Weights of a small transformer language model: MLP 704 SwiGLU.
Each number is 128 + 24 x the weight over its row's rms, rounded and kept within 0 to 255. Layers, rows and columns count from 0. Numbers have three digits each. The size before them is the row's rms in percent of the matrix's.

# layer 20 attention key, 128x256, rms 0.0399, rows 80-127, columns 0-127
133:124119124096120151122099122153108120149134123126139131121141121164123115098109112123126111102123137131161101113158146158132117134124112128168135154162158140133111116118127119096100121147108164125130144083141100108163107143113099146129144109137149086129122130123110110137093140094128144139097114123099101133105087118130132184148167106129116114181137135103101169179171161149101089098119
104:177147116134140134114126127102140147081148137104135085124106105109155141111113109115108065155140129097115112124168113168119151101167108135156091104123112145108093165095132150137133142115108149117129123096101092179109120109141111108119184126117132142129135139158115191137118121118148151098135102114116157151113167106141134103126102132161137126138143121136101141124111129152086143101146
111:110096119106144120114096142137109143169115125142140138102138105145118123160157124112112109119126134145200101130137142135098100144119132117162130164169173130100104122117128102087118107144132169143124119138162113109166126121137107127149142073114152072180145119120107099134114183085139130158082112105108120116107121132109132147135166124121140139171165139101065147145179165161104097161096
110:135100108108138103129100124163106119149091138177103133080156098151098103130118138100149130124075114140142089098099117105120118130096160128120161130161132183096122128142096123132099106137124150141107137129138136101139156111159156113135114103152155108126102133092111080130150151071147148191125113103155144125109139114133135150132138141125091107150111114141112136131153168114107105123101
109:111135163093101122081117124101139144133095127115120106143140155144088148163129149136115106173131129153146112086157161112143131090128144144108141164096128100166092123151157137117109100111101110128126146146128124142169150149105103144110088111133138120114115075087122126117147091146104107110115171111105094161108148095170136151160113173136131125106123143125089150154139092115100157082132
104:113133113166122144161115108116158139102147144119138117169152150101109180144152089113127093127157158088089100160156137177112163113114131122094145088091094154179157136095179140150169130149146144149156152120138116169138092101117119112143148160118137143115115135150137184105144084122123131081103125113160166142144122154103152136144112096107128141081100150138158107118077128099139105133148
100:102151147092141123130097143143129114150111106105136130071171091106101100152152099121135159084085113152151118126151125157097101119123127116112153097127139153124174109163093130133139143102109110151144165112134150103099124133161118136107090106158133117117152122087112104115170166115118178156144083134119148148120137134120144143145119159141087141128133115150158140103098135161106089119119
099:134123127073136109083138146176113163132134134177107149088138144131146086157153092143117161091102128123141147136129145156129093129117142126145121156175120106138129105164113107111122151121095108139108154147151127105157103108170129129135166081182129090126134135092111106111105144110105120143108120124152129140098108145129128091119145150146104145173124113048151127142132106124113124155082
114:099100132127110101098110127140104124152120128154097130058144055153122121146128157150133148070070109162129110102172138114116128138145186122194137154143118118109142115141160129147164119112097140126070121160125149139142144188126175146160113102156125126134116135133111116158130151120141161182155136117122116087142142115167127130149109119133112114144153136123116123142133123142158145120070
109:122131094167157119134152107110121131126152099130149113122108158110146146139124098118144119155144157106132137125129131115150127132154118090141093052111116161144141188128093159151136087131145128132173108103140122137134114115119129131150122163078070116106152146112127159103124130136110101095141122141114114121107126129117155115130147153115126152146098130146154143113105102084168159147134
111:155160151124112126105123179147138112133087154122133164141113150136131111109131138158135128115118115143164123087141097148086136078131131174080120184137161108132076110162140097088113125138101140133129102094110115105123153133128106160129093095120147101114133113121122124129107141102135141091101120120120112123126109170109096190117136152148128160136145157151111139148173136125086114131109
094:128102123134148156146133133092108131131176084121151082151145115113152172148126122116089118132132152130131137136121176162168145121088126127126121094136115182127110094153091085123161111093117117154123164160094144136080144128117117100129092117101110167140144170115111145151149148151118101084150088162123113105106126121163144155081166136107136129114140120115146136122111086125128103119132
096:126144146141134135159170142109110111114146135163142085120093154076155107112088136083147158090119163080094130126120138140122079096107082094090108096123086147134135134097097112133107123165122071180112128122145138120129110114120139117109115139121066170135115139115112132092171139110145113155146131142159173137143129130142098113091107160139116146128101136125141119099074086122155105115150
105:076140119096111124123153144152138159122132116070120146092124126133100126105166125078097106135102148104122079155103113129113153125082142095172136153094135101084121132136074136104133137127125153112141117120162091110149129149137116133130171103156156114111179161147112102132072097098144101142121111136108121125134106117127081158128112136115132128134185116075164114137096145102110170131137
097:123086138102116109142126149111093144140090100114126128089113125133136138122126171085109132154141119145120123138117156137168125176082143152193119165129145091112137149156131175086151130095127152128103119113147105187113094124118151173103138121148138156105122108108098118138111189141129122169159143125115123125136111098150149088141135150147141110124177146115094108166122155153095166104140
079:122135121130158123119098168142105152121143121128175154117148139180112125121121154156122107125116117163141117140124142125161120080089085138166148144141129112097156102088170097126104131113126153116109164145105116112167156106125133137137120084125090132156091130136079136127148122107131142099140089127088085157103091139123151127165159176141155118125128180118118153157130128126142123143157
096:090146148155141132112142093133092122111108125125111143108130132145108104157154121132111139095140136095158099140138131074104119173127128114165107144156140092111143148148152149138155164127103156128102183123144171144131141107161149142115145117150121125104120126144147130125132096140166120153104119147105118174108120122157080163133133163129130101136150133097130148118119128153130153172080
107:097081119116110143111101171136144178150125141154154153116118141150089102133106124165141146130102133147179124088163114162149107150130132136150106157164167130127114130126157106073096130122123135054109111114141128120140122163124136156116126072097165093109131114126097072127098167138120162158101098146138081104102114108132115114144143123151127123163169140105104127134152138118091131135097
107:141128125163147147138138137110128144113105138108171096171072088116132117100102149135144138165156128100097136132106117142162126126142075111122114096097113169146125139157096156144139100118142102167195122132092126165098148131092119129122096125075079140142145167154105174118125130128112127069116123117118167111143123130122143155086116101088191140060144137126148111127110119130141149128140
107:101123177083133166097114162116148131103138100104130151107102133073153118106086110157126126122137113099109133128126103110137149096158114125118122099102119181106115148163144153103131128087112124168105151163107100173122156169133122123074111188117113155160088144136094138108138130100125108124186106110132164137091119128088099103117146118122101120104149160157124158111110083109172154091123
120:113128146104150087154113145163146132153136106135086147090148142145114129141143144151148172090093120148134102110141150127117072184130134159140160155185152114132128127136174122122102138150096130092109149099145139118126136120141157158159166092145162120122099121115130072144120140130118160201149131134113139134127109078125126100135139135158068131172154107127113131145123148148129109146129
106:114114167125117115094142150154136148128132152156078144108124124155116128111112142171117103119113110157150115130141143132120133173121165132132130176142156130118134101150158131092135115120104117127089150118147122080167138103118112119176137127165175118136083159090137116163082113150090168138129099124098128141105122114137120113151085121108106128154145127128123146155142148146123133143120
109:142140144123165113113128098146137135123139123200107160115141109170132114133186193127110182097078103157169123114186121152104127185125164114152130151180112137101120100107131150145112116146129159119134121142144149101142112124139149137139129117154150148111129131155130124158094147114122142163149121127135099112116137103100117135122093145147088109167116115120132126169098159116141089109136
114:146127110161112176172142109122129145092137136130158117137103111118122148111113106092128106117114124122137106157090105127128122125152072111124120129107143160123140160094070131134102133100181118161096130124123121107126142146168129117113139105087096083124155094095098126127110136132131129115080128108145143073119111159144132168118090114118155131097129170143167130111128159096129154143144
112:098123085147136163116107135090122129106103108107131140168132144135127148112121114071089082160140105081105156139108141140124182077105094104131150109107111122122156132124097141143145158133152079169167082096127159154087135097141125132127094156106126147139151153136154137100141058135163121097134127142130124106123104129128137151121108106125153157121116097192112098134155100091166165141130
093:171137151156116161128189145129151085162154134133105100125094122112104128107135185144102154104140147114118138087108149160093158139121099155111147108150130147091136117131102106122114094132103175146131162111094121144099160101080135168129142143148141157137160132119144155140149098119138134100106149131169093118181111120117152110092135123146113115119136132138143092115148096104163129165152
099:154163131102109153107158141131141116136137114134105144123101099129149139125094171162125086119135116135127122151108136118101125081128178168133110142148183112082076148109108103137125104142133153144149148148155123114132141088132128163138110120142110092130082108131129120168109123126166124127128102096133068132157115155109080183133162107090125149175148135117081122151145101117121114167117
094:100132131114145140134146133131160109141107118140125100119095137115165124092129122121130118173123121111041157133119081147120125100146114135097089101097127181118148129140145099098131149147116109145149140118144091115140082163113107150161120135075057168131141129097082131132120123161142149125079115107126115153119097103147120160107145110088139109108111114122156128105090149101140122130151
083:134147176176124130140158146136122081125175145100096157131115164147146140105138162163126147121153124156094130129125130141052143159145104144162120164103122114157118125137169156107095114143087107107126117095124075165115093169186105163178128133125129127121148129129148090109106131121108109096111116122144110141103130146149134115184100107083167095124121141128101169128130124132112150114107
092:142162112091155117121085073136127098099144139164113150159128097141183162098157154105172153134145169114146137126125132101144107140127162095183143140107160124138110117189176137143120118101115134123136161176086142106132147098092145125125144154157152130095114105121142182178096131101134074114138113095152152154123111115171143143149075102150110127095142152149091138177123097121132119114104
091:106127164142105117118073141095138129083123143142146133152117122142124154081116135110165152148175119143138142112193123141109104096138083173189118127141146138116164101134144155163119115114117123100092145140129160133115159155136085161119154092110166117104094116147109131156146152128106141116119137108139125113129111078104149113173180135121152100169099136121125133139167129170098110120088
085:114099171129127145132087135150159135133099162091119156137099088138124136074150150162123116123135133141107130101147131118134155103134144146138114163107161135131131130113140098138121138140091123067113115122122149152144129150126152104125155114100109110116132158152126088164097150136087109122112109168101105113104086115139120125137111072190141168072204132106110105117152116162090155166105
124:116135154114141125135101169156142120147133127134121161096141136136107103105169156130134170144110087169162102143148140123104092189132162162148143173127157121152095125152160139089106113139114134068124116126169134114174152125165121128131153088129158120126084120138114083138129153106105188133134132142127123135136128104111122148158126134149068122185127159101101155177144175127103109121091
115:162107114148105141151145143102127150106110141108168114164110127096154158100104099130127112154150141101102106155112110167177176087130097091105120088098089158118164164093075129156131169125136096159150123139124137136148127147113149146095115106121125152152149121131142174093157158145125111067127150120150127154095097146127138123091134116159167107108114161145170132110106111098132164115137
132:137103118125136140124141112089115118119127121153129101143151152118186173134084094079126119121123132105096149147102131087137128099149155124095121080109112137164113158105098119167118128110133120171153137130107122161107090087131152091103108150125094156112143134115156157101132122148159105087158157126134161163176152154132159083136094145119127134091121120162173096097109083112158155125170
124:137135103141105139161136107086127152111149116088152080170099138109137168076109140101080132164173139077085124138123139118161148074132106142108133086080109121139156140138123130148142138113176127113146105128105100174147111122084145156094110128077100129124150094121153175111155117149158120090115134132149149170145103109123159107074118096137140144119146136136146156106083123102158121110139
107:136138121120160141157181121158103151130131110137104154110147122167084100161156157099132170152139119105188079164103107153109122169098117143111136147097106097129106141095130148080120112153090122123177120081177122104117135146114145143119118138126148137171138127109143137135102133127121135131082126106135086163123115161080081140135135097110134156144185134091107105093093078090102155092118
105:100111129161125129147109114120100126078175098082101067177101105090163136089114141123135081158139165116109123121108130157145173089097084133110138112110118138129110109128122150129123134123149106090142119097138115160091129138114133164120093139086134113150134156151138152135156112163156125101094099111133147143116117144122115148105140079126183104146140125154138147133118111134108120118135
103:145140120150141129174088137090110116118137150099143120126091133077126143139100156140103078202112146097112157137083145154166142104135126114102139105115132134148099130155136119129115132147197103128115105134132120186111114141109115172147100150111130131152135100144126193128170116123110140088120105126147129145127116157115087150157145102125175135147152164120121159157139153097114140145164
115:112135154115126138107098127132153117138102105138085144093119113133120111130123167104137162075147090092171115130158148111087092145129147136128133157179154112132123092155173120107115130134132145101082152121159130154093143147147136151153165160157159135150133103139152085154151175123102155175155144109125132144147130120113118150128118157135111115146123163101108126107158115128105123132126
095:123109108128152112126106131121149137105138145151123145157097108127146120120098105101163096163179143108092122127083129129194128142133116150126116091084118153145149172165107152164125151131157133144150117132146143170115151140129124146114104109120112122156135137088100171105132145145158123093127109120138175138128126111132146141128095096146141145128113139117151128110134124117150151128122
126:119162098161144133149146138108091125107142116069195100167087127138169145098119111112126122160173137077121136165100136127148178101112091106102101077106127145150129140086097166142146128108147124144174109109115118149123144130104154104096136128075093136122149145145119158111145122130147128065142125092124135126114115134109140116080113105093116104138114141136122137143131096109141146110165
096:139138137137123127123090090129094167153095160107150165110147132140114124167153116157125089133124085113111143160136143159100130126096132116139109082162124139107114097082106097146146124144144149130118155132146120130123159121103106145143154109129144128153094097158147112121093140123139150128178130134094139115190143082097185141138155116143088150111091130152100149157114105108134116159131
092:117101149171144186144117149088158135124115113104125116155135090115129129129135127120107087151161094154158106087174126127142135122117130153184131204113142115117095135118132125133101156119115174146136123132150110102147101148152073155128158138110140078132143120152078121121140128118124138094087109073113104115135083140098116137112155111107177156118140116128076154137122156162092134123135
082:130120109122120069118163182133180114092177123167130159130155131142140137139107133144120094112084106126123118117107146100121103127113135095128114134098141138107119092124126119123114138089129157150113104159143112147136119110079161102116145094114092144126112126139106135090106135130140163110120118129174120137129166143128149136145123104111135144133132139130108169121119091092126159115153
096:130114164119133114123105156088139173154112150132153128072125130128159129131137092109130141113109122135128146162135149123141141119146105102160149139061116091128141160066131127159093131120112127129114155110112142174124090131078106146146111130138097161102130118105120147128149130123134140163134142129125117176098136130153202127114148148162165090089086080140114116093080121101150153132137
087:092133114121073162108087106134152156153069156117126109144120116141132128155136138135168131141100132129118117118150156166103172143143159106104134172138131104083139112153165127134126119106100131137106149130095139108157117122103107156162162096174155143146170184114109140103094122154114096164116104102139112102162154122126143156128151114118176125128146137140120102158162140134106133163082
083:121099112123146165145096143158126148140120147103099113139130138160163113141180184120156106146123143116164089110124108126162131106126146116106101134112127087150108121132142154083112129114092112125109152092128112123144164166092131121139137106112143094164098131108113103171078144127115092116079120127121099114109116138096099138098178145122133103164188102170123144140142124139135134082153